Each number is 128 + 24 x the weight over its row's rms, rounded and kept within 0 to 255. Layers, rows and columns count from 0. The size above them is the row's rms in percent of the matrix's.

# layer 4 MLP gate, 1280x320, rms 0.146, rows 912-928, columns 128-191
size [107  97  99  99 103 107 103 108  96 100  97 108 107 103  96  95  99]
[[ 68 160 156 126 133 144 153 165 156 129 123 115 115 148 106 156 117  83 140 120  99 126 132 114 120 165 161 124 108 105 173 148 156 157 131 135 156 158 121 146 135 129 161 129 161  99 165 137 133 108 112 161 160 150 104 135 113 142 122 110 159 105 153 102]
 [141 140 160 149  96 107 143 113 124  99 114 116 151 147 117 123 121 127 146 130 165 121  83 140 114 116 125 138 102 141 109 128 110 160 112 158 109 131 162  74 133 129 128 119 136 178 158 138 148 104 139 127  89 118 136 128 109 156 150 100  99 154 107 146]
 [106 100 103 121 106  97  96 117 155 133  85 140 123 127  99 181 152 128  95 169  87 114 140 126 127 150 104 108 163 143 134  78 135 147 114 144 148 153 138  95  96 122 108 127 177 153  65 136 134  99 111  94 119 147 116 115 113 112 105  89 105 160 152 127]
 [133 100 131  97 135 109 117 119 143 131 131 148  96 169 120 175 150 103 101 126 113 106 138 139 146 105 148 103 101 107 126 104 157 174 166 161 123 147 123 168 102 126 125 108 111 201 136 112 168 137  82 116 113 121 110 178 167 133 135 134  87 114 138 134]
 [141  92 101 123 150 116 143 123 104 162 141  96 122 133 145 140 149 157 160  87 124 149 160  98 153 118 157  83 147  87 104  95 145 167 151 121 156 122 141 124 143 166 127 141 132 142 105 155 113 129 124 109 164 114 114 149 130 108  96 154 113 151 156  81]
 [113 139 124 129 137 123 120 157 116  85 135 144 119 123 123 153 116 127 122 115 123 137 126  86  96  92 184 106 102 110 137 122 114 135  98 109 169 127 143 148 121 101  92 166 127 164 107 155  95 135 121  83  97 119  90 111 153 160  89  65 114 134 108 127]
 [189 137 125 138 121 160  84  92  71 172 124 152 126 162 108 120 133 161 107 139  93 131  77 140 131 114  96  68 147 140 126 150  99 138 141 129 110 114 129 125 101 153 148 140 150  98  91 138 105 131 123 160 114 184 129 135  72 113 102 146 126  96 141 128]
 [104 118 101 149 136 139 131 159 142 108 125 122 157 135  90  75  96 148 151 141 138 117 119 107 155  83 116 141 133 129 139 142 144 119  94 153 135 143 129 124 160  79  87 164 124 103 132 135  99 111 164 128 142 154 117  86 159  79 101 123 121 152 120 134]
 [132  69 123  89 149 125 114 150  81 118 151 124 120 109 141 112 142 146 101 147 119 111 128 138 104 101 164 135 134 110 124 103 142 139 133 111 142 114 120 132 136 115 102 111 140 149 164 110 140 142 125 133  98 138  67 185 117 107 131 128 130 113 151 141]
 [128 124 158 151 136  94 148 164 162 152 126 129  88 136 114 126 159 132 172 107 166 130 118 115 133 165 157 117 119 140 142 116 113 129 119 128 131 129 129 165 157 150 115 122 109 152 116 159 117 138 117 122 156 159 135 116 187 123 120 137 125 125 128 126]
 [134 136 125 142 114  67 100 138 173  91 109 123 131 140 108 131 128  99 113 121 129 128 135 125 135 170 108  78 112  72 109  95 150 104 124 122 165 125 135 116 132 125 151 121 173 108 166 117 119  79  63 123 136 118  77 132 107 175 102  94 145 148 153 115]
 [121 146  54 114 147 148 126 110 126  96 131 155 109 198 156  87 123 169 160 130 132 105 129 148 101 133 151 100 135  97 138  89 154 168 148 114 121 126 148 115 129 139 111 125 134  89 178 153 115 127 155  74 115 120 137 159 142 163 117  87 151 114 109 134]
 [130  96 125 111 113 128 121 122 142  79 133 161 123 144 127 132 142 166 114 135 145 155 138  59 176 129 113  95 138 103 111 136 155 132  96 146 157 141 149 142 128  99  91 154 191 117 116 176 126 140 133 127 167 151 132 114 144 116 102 136 107 125 105  91]
 [152 147  94 167 136 133 152 178 154 104 117 103 150 131 110 119 125 131  87 126 150 143  86 137 127 114 111 135 164  93 179 124 142 129 127 138 108 120 109 142 124 134 135 121 110  85 165 145 141 117 183  99 108 129 145 148 104 109 176 123 120 105 151 137]
 [153 129  86 147 112 122 162 106 134 163 124 139 173 129 124 106 121 120  72 153 142 133 178 131 129 134 140 115 123 177 173 111 159 109 118 131 126 109 121 146 106 159 138 140 103 136 145  97 111 148 119  84 121  77 139 128  89 115 147  74  93 130 150 116]
 [120 116 134 178 149 132 107 105  90 154  71  99 110 103 179 132 126 104 124 104 155 124 137 111 125 163 139 117 138 147 110 155 157 157  80 113 143 187 133 103 146 122 105 134 118 146 126  87 135 123 112 137  99 134  85 142 110 169 118 134  97 123 107 101]
 [159 147  78 159 140 121 134 175 133  97 108 135 138 176 163 128 120 123 118 125 126  84 119 154 164  87 148 118 129 131 151 144 165  98 122 141 156  82 118 139 139 132 105 130 119  96 154 169  81 145 125 139 138 138 150 116 143 111  94 144 148 142 112 116]]
# layer 4 MLP up, 1280x320, rms 0.143, rows 912-927, columns 128-191
size [105  97 100  96 106 107  98 107  94  96  96 100 104 102  99 101]
[[111 140 132 124 131 111 142 122 119 126 106 108 127 110 119 136 115 107 146 124 109  70 142 100 147 135 150 116 144 102 103 109 133  69 127 191 101 157 123 135 106 129 140  95 113 124 121 114 104 144 161 132 175 158 130 125  97 128 118 146 102 122 197 102]
 [121 119 106 120 135  91 113 144  97 142 118 128 134 162 109  91 132 158 106 130  81 128  93 127 142 111 155 140 158 118 131 122 129 153 125 142 112  87  86 132  88 136 107 149 132 107 126 100 115 109  92 107 124 132 116 170 112 128  76 127 124  98 138 131]
 [138 127 178 125 113 117 152 162 158  79 138 144 141 148  94 118 146 118  83  87 116 100 111 140 149 155 117 147 112 123 105  94 103  99 124 149 113 158 130 133 133 114 107 155 120 115 102 140  94 169 111 164 111 123 136 100 127 135 117 130 136 139 130 150]
 [ 96 140 122  92 140 102 167  79 156 115 155 143 114 134 141 121 143  72 123 114 106 119 158 166 145 103 128 113 129 107 120 137 111 143 141 146 117 121 156 160 125 128 143 122 151 177 147 144 121 172 119 111 136 113 147 181 144  96 147 149 160 135 103 123]
 [115 114  92 142  91  87 119 111 113 107 146 121 158 148 157 126 117 121 140 146 118 140 125  96  99 113 115 137 155 147 168 149 170 107 129  98 139 116 137 142 107 152 114 146 150 142 165 155 153 161 135 125 154 146 119 145 122 119 129 125 109 100 136 145]
 [160 119 110  89 103 104 133 136 131  66  72 112 164 134 166 109 140  92 132 149 156  94 143 125 108 110 121 107 152 112 152 121 148  82  95 141 110 131 119 108 114 160 150 136 135 142  99 104 129 137 105 142  81 115 149 131 158 119 150 122 130 156 107  87]
 [161 183 151 119 128 140 151 131 125 128  96 101 126 119 101 149 128 125  88 133  97 151 163 122 122 130  59 137 136 132 113 148 115 146  73 126 111 117  89 114 123  97 133 149 153 131 139 136 136 127 138 118  86 130 113 131 146 164 156 116 157 145  89 114]
 [ 95 132 141 118 153 137 111 122 107 125 114 140 168 132  87 136 113 139 130 120 180 129 146 129 158 156 137 113 149 126 127  84 116 110 131 151 115 157 145 118 152 106 146 126 135 124 166 142 123 131 114 116  98  99  91  97 130  97 116 118 122 122 136 102]
 [149  74 122 130 116 129 104 119 101 137 132 171  71 141 105 123  91 164 137 119 116 170 112 102 141 127 128 158 111 136 132 125 115 108 164 137 118 161 147 134 152 113 153 142 146 165 130 118 106 105 157 139 147 129 157 110  88 143  82 123 132 169 162 128]
 [ 87 108  75 119 169 102 140 166 104 130 180 143 142 144 102 137 127  79 101 105  89 148 130 165 110 134 112 103  75 135 182  76  75 147 158 117 149 121 152 156 157 160 114 123 132 101 123 116 128 130 100 145 165 124 138 117 102 173 150 144 122 138 112 102]
 [150 129 156 138  82  76 167 166 138 127  90 145 131 138 120 114 147  83 116 141 105 169 114  91 123 120 117 129 124 112 127  87  83 124 127  99 113 102 167 169 162 150 132 144 129 151 116 151 129 150 169 168 107 106 132 112  91 119 181 135 112 123 121  96]
 [129  96 132 133 123 109 101 141 168 143 142  81 103 144 109 170 116 147 127 129 163 133 120 112 143 167 117 133 130 139 130 128  81  87 107 111 166 147 139 106 135 121 142 107 158 165 141 110 139 154 123 167 161 166 127 122 175 136 116 128  71  88 143 148]
 [143 120 119 161  96 148 148 127 138 168 139 159  98 180 134 101 141 135 111 157 142 138 115 119  85 108 143 133 136  91 116 175  97 161 165  77 125  81 118 115 128 154 123 119 126 125 139 120 167 152 111 130 133 138 145 104 133 117 145 117  74 104 164 124]
 [104 116 145 102 127 147 100 155 134 106 114 138 151 145 127 128 122 169 169 119 123 147 134  92 150 106 104 103 131  98 130  99 124 113 141  92 121 135 173 142 116 113 122 109 130 162 140 164  95 161 108 111 130 120  99 124 141 141  90  73 141 126 115 108]
 [125 101 109 103 125 158 131 102 141 143  97  97  93 106 159 175 132 122 157 148 131  97  83 131 125  86 148 128 177 147 132 144 100 126 109 140 123 129 107  94 146 138 111 162 109 111 157 114 125 150 118 152 111 126 122 167 126 136 124 102 149 155  93 129]
 [146 134  95 142  84 153 119 129 139 108 145 171 150 171 124 110 154 183 127 149 113  92 138 105 102 113  87 141 127  97 131 157 119 128 130 131 100 131 124 100 111 126 136 148 107 140 119 128 136 144 118  85 166 146 108 101  88 149 160 102 124 128 139 102]]
# layer 4 MLP down (transposed), 1280x320, rms 0.138, rows 912-927, columns 128-191
size [107 101 101  95 103 104 100 103  98  99  99 101 106  97 100  95]
[[152 139 152 155 146 165 132 135 170 118 100 145 156 120  83  81 118 118 141 122 109 135 131 133 103 140 116 137  97 144 178 131 142  99 158  95 121  87 128 117 138 109 126 121 165 146 133 133  89 148  80 156 137 121 134 171 120 127 107 105 131 118 143 100]
 [124 111 142 101 141  93 137 138 160 110 125 105 151 151  99 116 109 167 175 188 120 139 115 177 118 148 121 119 176 155 155 164 123  97 115 167 101 134  87 153 107 102 136 153  97 139 101 102  91  89 116 117  78 124 145 101 159 153 160 112 165 124 139 146]
 [100 136 126 115 133 126 153 161 108  88 136 114 171 107 128 128 179 107  95 118 135 117 136 154 123 124 112 132  97 129 115 134 133 117 144 155 120 114 101 106 145 126 121 146 101 162 117 115 155 167 113 118 114 172 106 115 149 171  68 117 148 122 103 105]
 [102 126 177 171 124 144 126 131 127 120 132 120 137 120 143 105 130 100 102 141 144 132  92 106 128 174 129 117 124  87 116 158 134 128 124  90 145 140 151 173 106 110 146 146 110 163 139  72 191 138 170 127 132 133 121 155 157 129 118  89 133 174 153 107]
 [114 141  99 160 180 150 154  89 136  84 116 106 122 134 109 139 102  86 116 124 101 130 148 115 144 119  79 182 138 150 113 135 156 105 152 113 111 122 117 123 120 110 131 156  81 147 117 132 122 102 106 119  58 165 156 143 123 137 107 120 144 134 113 116]
 [116 122 109 128 160 165 111 125 103 111 128 150  75 115 157 133 118 125 122 112 127 137 135 119 152 128  80 169 127 123 146 140 107 112 106 150 141 119 130  98 105 156 109  94 132 129 127 135 137 107  87 118 131 133 152 143 165 140 124 144 183 118  85 136]
 [122 115 137 142 116 134 116 141 126 174 136 119 104 133  80 137 128 136 109 116 112 180 104 112 147 138 115 138  98 140 155 132 139 185 129  94 115  99 134 120 159  97 104 127 136 155 110 176 144 155 155 154  94  73  98 139 153 126 159 115 129 112 126 165]
 [171 137 149 136 118 130 117 153 137 127 133 135 154 157 108 119 104  91 132 120 105 114 128 132 128 133 123 174 150 125 137  83  75 112 151 123 128 153 146 121 115 132 104 121 127 125 127 160 114 139 178 165 102 134  96 140 144 117 144 112 148 129 127 148]
 [188  88  88 125 152 101  91 153  96 115 130 115 125 107 135 106 144 149  94 106 104 128 108 138 167 126 161 158 103 126 147  66 119 130 145 126 139 110 113 113 102 123 146 140 109 162 119 169 170 115 127 159 134 161  88 121 141  71 131 125 133 124 109 120]
 [133 154 120 163 106 106 146 120 148 141 124 161 127 122 121 101 110 135 119 150 138 145 142 136 125 127 110 182 144 162  93 133 169 113  73 198  83 103 158 102 163 113 146 121 147 151  92 122 125 101 120 126 106 141 141 136 142 141 137 100 164  89 163 126]
 [173 109  88 176 170 132 128 109 149 136 138 175 118 115 116 122 177 110 155 115 123 146 112 111 120 157 110 142 108 154 109 124 117 138 139 153 160  89 133 164 103 110 116 116 111 131 136 146 149 143 163 157 115 119 172 110 128  90  98 131 144 115  96  94]
 [129 114 124 108 109 128 125 127  94 102 129 123 118 108 147 105 114  81 109 146 135 172 121 144 180 153 139  85 128 166 142 143 153 128 106  87 101  88 126 108 135 146  97 129 141 136 133  85 111 111 157 152 137 117 126 132 124 113  99 127 109 110 150 132]
 [118 126 160 111 124 140  86  75 120 124 105 153 140 161 129 101 141 174 125 116 104 110 169 146 154 119 139 121 143 130  94 113 130 131 147 108 111 148 111 133 125 113 144 152 134 132 110  88 122 145 134 126 133 134 158 122 124 123 160 100  92 128 134 157]
 [126 130 156  78 143 149 148 137 125 109 127 176 150 127 136 110 181 136 162  54 121 105 127  85 115 119 146 113 149  79 129 115 111 161 120 134 137  79 130 125 131 149 140 136 111 155  87 182 114 109  96 114 141 120 109 129 145 108 124 100 168  75 122 153]
 [136 164 125  70 169  68 125 121 104 116 130 107 143 108  71 125  82 140 122 153 123 139 170 107 173 146 134 128  90  97 109 154  79 120 160  93  86 171 132 164 144 137 120  92 153 170 150 142 106 155 153 124 143  76  97 118 144 137 183 121 151 138 116 146]
 [104 117 151 137 124 144 155 107  98 118 117 165 137 112 103  73 116 116 138 162 126 150 113 127 143 157 137 123 136 152 162  89  92 127 179  86 109 110 100 137 118 133 118 117 171 133 128 121 131 122 139 145 150 103 144  83 137  87 135 162  97 138 141 156]]